Each number is 128 + 24 x the weight over its row's rms, rounded and kept within 0 to 255. Layers, rows and columns count from 0. Numbers have three digits each. The size before them is the row's rms in percent of the matrix's.

# layer 5 MLP gate, 1344x512, rms 0.0894, rows 865-881, columns 128-255
093:131116122133117091098173109095110153099137117119123126110112112141140156130137092111156102125126150137091133156158121131062134179077147132123116126165142128149108103164131119109115128117127115116104138164137157156111207143173130137137190109141122170115138102128152104136090138154164171117066122172141150112141091156136153107120129150123149116137111102105091143115091109122101152140118
097:133143113140127129142126128168128106106185122114122142136162147130111098102115113145160114132099150103130155145107154135104136125147073117097156158137092133113123143196125115066147120168139134138141110117160120110120134149152136138123186125190096110105117113115169113099157135105130111146141173138110153101091119138153124117140133145110174109137117156116132170135102102123109169167157
110:124138145110103119164161163149098129110080162123138141115129112127167116170124141165147136130147069147147141098150163121150125102130063131165138148102109141122149100164134139134143104112137144109169086153148092159118161151116125100134118172114129081088104130097144147165112159140123113119124129139144134096152147122113125134079116132096081110091131150149109107107090113166125148145133
100:143105127150135085093136119164111099159116120109114085131119159120147139156139154150152084131172136150098115126133134112124131133081147104143109177131116145098109111104136101148098152141081138110123146106173150144127129146110133174112145101114115174164125108131092156104121140138132131131104142136132149122140139147087107122193075108113141112129109146160142121143123056150123118097181
098:122146130135105110160101159170125115141119127167144163127111160110139116114145151068135106141117134126112102126133177142101101107113185078122130121142098152150101142105115150106094100129125131146117155096146153139154116163113129074133090171115120162121092127158125139105103164140148103105155136068098156126161132130149106125181100163147130144102132137143127128117102139172136160133122
101:128107124140110144127141157135101125094131157109129114113134100136129152133174126106131163104162120168117086122083101127170122133106095115066168119120159126164120129117105149129096120103126148125143128115040150133135153142138145117129097128137150127075151138090132146136112151113111152108130156176130134122105117134148169123146111193129117148102175123154123056161173118146137159144163
099:171106113117135142134137124117161159107132083127153124114115098109122128082130136129080149123173108132110100122115151123181156142194130085153117107087133130138101096148122185110091110112126121175129109157070130108116137126104104123147159136113122154148144105150127138103123111105066125107153113144156143129078102121156128104118106110132142121094138128153161132083143128110049158109108
097:146100114113146096072132139186102122169107143124142132122111125174177093170140087159123100106107146152144127093110085151135137148116156172170117126102133135146136134137122133133154130104128099151153137124136106185130099112097091107117110121127125161134130150143138117140125147099132137148105109154154113149061149108129100129120145127112145115166116148113091132153125119111075119185158
096:118125108121140153112133128125155139120144114138097096129181123155150139138114085111113140093112138154114144160133131110131131105133154102104172108132100130109120103127107114106130154139174107135065103116150131083132171106128126110112115134153121125122116116135105173073128133130139127123167165143082144130116117121178113123132112141112121099114126091155170149095170132156096150142125
086:140127127165118123155157124131139128141151085107130091148143040122110116180130147110129110140102125132154156106138136125124152152086115172073137120131096155098138081144135131120104138121117113102124133120170126174163123119133124151144132169115132136087084080119108130158096139157155111126122098151129118124123116078133122156117097124129141131099095147126079083086124148125121148162160
077:111127105086088111139140154094111138122160103098131129106108170120151176136115097159193134157124121128137161100163146070120089153102140097124124126154135121103116165091122108166113176123144139165128120139127151091080131137109102115106074100170076176128134140152133139139083100134108133121128126118096149121113110100119107092143123127182142108112160134079158125131150168143141098141097
100:126131129130090131103121101144116125155115081126124101157139131130144109173116093150134109137089107138133094120127115124118103142080122165134123139094137096123098152125162104130161118141107099101092130107149139143129121093185133154116123159123126134173110116130132089136141117144090102148125165160114104081128149108147133116149102167153135110161147092107146146103096123134123117075084
101:145093139145117129137095112116124127112083144160151076108140173138095123148139153168151096175141180134090101110127122092111130135117125085147133110156131116110174144107091175137120143105104125112143135144128157142127121135120127126144131125155171147148089166136107142125123131075117130091102112128153147139111142109127120144127132140107129067180089110145116125117187110098116125141155
103:082119095176118119143073113118113117092166152134122156119117137093161128130123144114109117097133131161103145132172147120119145129101114113140143164136188113134114071175150152089125094138094128115141072121102121098141103087112100114131156121103171136155147126116119093081121098104123147126121080128179111172131122093127110104111126123164138136141134100153155105176143116124120141151131
096:137191075138116126074101137082141161106085122112150098127110143104117131056116126119115151163126143135117150183137174142109117140169157094149145122163112153145155139152095124153155160136131101119108155134092118121112100161131138109157142129132149128169117186119132171156129121144134125166112133151179103125109098078153112133149150103127095098141104130124157139104127116142106150120141
103:120143129130169102127141117072070175116118124143096128137162154103140095107131090111112112118129097174117142086092148127128167117150109104091083126150134110126121118176114140117120115081105126154107153127162126129123102058151119171101151118133096104123126104148112094129184141105133148130112184176133096074119163147175092116154090158127120097114091139131085108117095071153135151061115
102:150127142146149119135128150114158098119138112106129107129095088126156103135134132112128120156115123112110135141133138101099208116088214134140086114128085113155140113139084140085119112138106177105141101093132105123192156118111100159135104176082130082127121140150098120092149104108137146148110101097089180106117136133115131097160114154114095164115141125151115126123143120130124117158131
# layer 5 MLP up, 1344x512, rms 0.0965, rows 865-881, columns 128-255
092:131128113120168086140134129141131083170168118179176137143124122109125146108142097118140137164108120110141144132100200080127144116125077140179150150119133156185157147125086150129145107170071136113148117107131137139139102124097113140140143134147137109131144112127097139105153138125088131144120143132081087118109107108124116125155161105165126085167138161109165139139146154131134124129117
102:154122082100119137121108151151147125080147142093116109116130126106113135099110141120082122167127134095124122127108138131101121120118094150110168175105124163151123077140151159122178137103143156155105080128138199144118105117152170143097145120148143102095120137131105172147139108111120111098090141130164100102078148151172109111085138112162126120129149105140133169132101102094126102143152
104:113089109144127119140130129103145119104114125104132148102133108142121111091115117162123130145145115129142184117096175134128127115156127147132133137174128117141126130126146153147153145114141134087174108129118176121152129132136088130124112119145142106115103166148107127167116151118153136123131098145103098122151172166075138108153110145158139121139136111140160086103120153132124135095110
100:110105105160154123117122124145157143125138125133128129098121144112107101100121169125091138147135207121113110150134123117117139137093183117102116176144154140169133153090147118150164147124125093142120123110113142128091122074133110111140134165101150107128133119090149147144133118136174096091108100123059136136088176119137118150122129126147135121097141104107099158155150108176099112132165
096:098151114136127134179117120144137114124146072146171138094106093130183124141156096124114096130121162147163165132139123149143151136152153124185114103125121145120150111115101042160145132128087123127119155139145108132121128098109122130148145143153179107112118148091126144185112157119176151100153105141140144155138134122175105141158170133083112144140098122133133168109104142155130162111162
100:136088134153131070100124130102098142169130134106152159168148116143095139128151070144144133091095141126120146128133107096147120125158135117130034158129105123158115090095135134148080145118165132123139111126112122121183137138134152169120139129132138118122084126137106126148135118141120118117159157125115105140104145166096145162111093163099155163133141135115106075162100137128105112142135
100:120154158153163137125139104154110160117169133099116145107133181146120146138154116121118109136122108088103114118115108106148113111138120107171092138115162104120096129127149127170112088183125121116169101121142129102099093210107141142096163110138098108130121090161126141139166128115125128157120169118173120123139102164119124126117126093114105140127126167153154100116136097107117143110162
100:125132150108149117140098169132124129130136161134112060182150173085111129115099115136111105151151095111087073121156115127136146089177165073114147146167160135150106186130156099113102139132135126109137108125138115158099145143177146177113116143065160156127129127111130119121162101136177137172127117146171146133158103133113101112132173124117122140128120123141158122124107124148192132122126
100:116069116139135142114099114144083119119166152082137113144115118154151121130095118180101124128160112140130136142123107102110100090149153137122157127094115102183135130134133108109132131127109120133136126114122103185140129174108138106096195120113102143099115154125152080108123098141159121119114139113131143141084142154121131101053134160127114178127150153129097146135121133086133134096098
089:129093140136170135118132144066160120143157151120134102078081076113121186118108135125126134137099135138096165134152163146125172152129115148104133122139096146109104110162113164110106091160121128106149146130153148171159144118118097144143108120142131098092063098106129170136101131135111119140130149163146108103112100110095103154133118090134150099114084124134098105117118146168115185158143
082:104158148153161129152172176134163121135114098136097151169158143165113062122124142132117145120126107148138177119121120171124095117105091142147138137083132106136116160114153121072107137123082147085144109109135076108138130101136142133140105106160090158144132132107131116128141139134161100111135091129121147112163069091096147111157127117101136115109152152108122155122136105131142122164113
100:147142101115111139145175094122120112146150140097159125132132144099112163139136152130120116181114128117135138102102184086141098167146138128094109150098127117139155141088130099127084115132109141105117144129156142127131117120122134134144088132134138144162153100095133111128102141121186141138136129147118113125181152164142174137147156135146125180174141185138111107127162104101144146134145
094:098147131132128160165125129134149148139139092139077130165153127113181112175134112130065112151129126117108128163117141123092124107116131136112148160119145081143111157122142112088079147113182129128125119140157144110185104123130152143190133168154114098112103089154070130152163142138095148108141132078076183091142142126138123126120123104127146178086162088093172124141141118159139096123119
103:128114126168123108085039091136157123151199160130139141137129112127162143127164079154129158097123098129146115115128170072118151141078160162115170121125129109121099098169127130163100097146078105130137133187133124145120111118093093145140109121120150101155120105108144127117119145145161141114140133145132084152082119145098114161106118148133144139089120115139125138187125115169148156159143
099:123132148086142126116094109137150134176144162089149132136131157138117136090110085155106134134127145150106149146178100160104159115136156132119158137111119133082115130137103107179121098162108162110131134145106159118106153111081128142144135160142117107159131139162129145124120116147137131145089154138098107127117163135153145143133146135105133132128108133126128115164138151167137120111125
102:121136112099085113112084125148117126134120156152143139116132166134095113150105138111091073134133140095182137122107101142136118144143121149159114097122123080148107117116133129156099149131170108116112118130132138112188163100151138137125162120132129125133107167130121151088144118116102157117117127197123134133131102133110122149112135126127133108111110143134167095117107121154155138073128
098:145144113173127165124128130147137145147162092117119095143158167154116115153120148168143135131105168145174124139100112115129141073168136111130143149085129124142127181086187156136126141151140116179143161130140146144119113102131156061133110144106133182105159101097129115147089145118114134143166109098128157089095154163096147138143138155165116090121155137116161109185095121160091112149130
# layer 5 MLP down (transposed), 1344x512, rms 0.0832, rows 865-881, columns 128-255
096:101104116123146140121114134134172150124148160116127122117126136103140125147116100159123098138117142137174138147089127122152122107136115110112128166097103135154113096096076120128137102147140119145159143152116161119118125107112136130166152164136110096165148168127139163150141122153149141147131090140140107128129125105114105121109156107102126165113139150134195118096127126126122121145145
101:143137082135087159162115100152105115103141083129160099136152145140121129145125152146122134146134073123154105143095119117136086137141127104156134171127141098103146184146165097129098132069124105154119098127123145116097144087125112157136100117100125118162126122163143113106140130114112097093152132123129143131064173108131100142118149140128110147145115044127121163145132126098133096121124
103:113172126133123155125117087175099130085134115121151172168142105125107135135124115143118181096097113122146136116118139122129139105106128092153138146113112146102116143118159159149171075148151175143132115145138098118092178129120099114122123114140112119154087158119113124102156108112085095131132169119120143097139159131135131158132119104119118124153174116169157101107075080187095152163103
100:145118103124128153130127129110146126136177083161101139129128110145191129105103099110118107162131120109113100152161171111117137130145075149142154099143107132139123136125125145139148128159146119110134136073137164179140137084099107144113124137161121128115139138105108120085128086123170097132129116113147126130141134143140131129131141167126176095126165108132147120117106126123120137135094
098:127117121148125128117086122150134123149132175134135161178124132122165149074119147173107123155139116147155130123125118146114141125137142106114111124115103148136071135108189104096116082112103124133151154158136143135133117092118130136136138114086106133158087119116100109125145143161112109151111104139140124156127138102142097114152108132148126120176112166140119161135089124096132152109136
098:142116109151106143103157123152168169134127164142074128139118161143104101132124129183114100117149126105174141128103145089138129140125162090132137094157117191180100142137112095153095151097144125097132114121087146138120129105127179113089142108109132148095090134098110104129093090130112142081140122082123119110116118103153138166102110124158074137142145103160144093119156129114127142133124
100:121114130133137129160135151105110157111111148159104101108116132115128120154086108111106151116149121141106094148138136124129108130146098090121110142120160111137130166169129071144158071156118170156123104194161113137123116150119109092124138107194112130135054089126144162136110153133114218130137109139100113144096130133150148146127099109131156133146129153099100134148094138147119151130091
099:099174135111117180129156181114147091149134119131095142134125137127136102143146154119102151150146121139155118146128165102071147063135099117122154116122121116143135121096102148115162156135153111131133166093152131151152117143099136123123136152100114120125129141135148186113086122100117126097102148130094121128165168122133115098168142133163136135102169114148139103145083128104098155118113
101:161083127133095129116159130120093091167165091143139121116121084161140150134117102172080116188129147096114100138135121109129129121141129101099174122125147130139083111140126136141151146115142142123136126102111120117137106154122082126170177140169103090117118120105127103127101111124128114107121171091132142181156142088140131167122125118128147161121134142129144142085140124108129107111087
100:147132108186130131125147113149177141115176118118170107120150059156110147108116130148146110125111133129108154107104117163133130104105127145144124143100135146113130077107145129082136151124119126102123108120107136134160145134096106120154131150112165098138138106107146137153108120156119071119112125141086151082116137104151081137123094085077087121108125096131101090116117160099128137128143
088:161145137121126128107122115101097162157152128132157119117129147113147165137133097146141102135126129132118126131173131078105113126133193110126132143143152160118130116112108119149109109186163120102140118166121118145082143099119121107162163166109146143119116127154096116130075113151143164106110141158120082114105106123134193124118136146159102087089127117122092114175123183157124098095139
101:120123145139108136108111133142148117119147121115080133091154123124098152127130142094156132125119193097128159117065098098131106158138139107124100099094101126126144189153123116139091106090130124141126108140139099068140159119104144132115122104118169100123130091080142154133144068137171101171079163091137157107151115099077138138162121082124112147108108123113109158118082135127121147158139
098:160135123157166127128113131130142125091146117141118160122149086137128159118123116086150083098145111119137151110145108118164109147163127128121112079128131080126082160143126134142139114107122121126102115111140121129144130129117160134120088131194124149144114130165102129118130120110083135116132104115124121152111106154160148084152109179149117143117123142119116143168199125126112099089134
105:103106105120130075134114084145123111109173120103128117140130108116140165127171131158116140084108116104147128119118177112144103095096158121160146097104150093151133077129165083092139122122105119123163097161094149131162158122120131086149181119161130137124134121140126094111131123144135135106125107113158149191165095105097130090132121154146136103125149105109088107128136152108130151137108
101:144124150094171154153091110165098151128139137139123131151129175142108132091134165161091165112143164101162136119122135179061095138164147118123138120126095158151145085140159095118151160103119150144145155112123149147110115157117171153130125154114120158141108077156149148114124119098098098125106125140130136115131136110109099144115137111136131184154164118106105158108147122099148121109139
100:108143101091140136137120078112117151131115127127110117118160127132142116128191131144093108112129114129160052097154074124147064126102118175139144169168137100153102087138138093131130133146170117102158148110097139087092085096124121109104131083110129151183066156100111130167136153093099119133148126146131121100151093124142108135149113167131150114146109159086124113127114122117129198120150
100:114155136134100169143119091143138164151157147125155152122127105094113139155093097123137189104132142118106148092153157085141072145104106134135097117115136110118150135119137131110121110137145145145080148129134122119141146119084178089081131143129148143113143137134095125120154161093138157176129145163094123120179108114136153145149145114114111102090124153115128179132131161130123156168144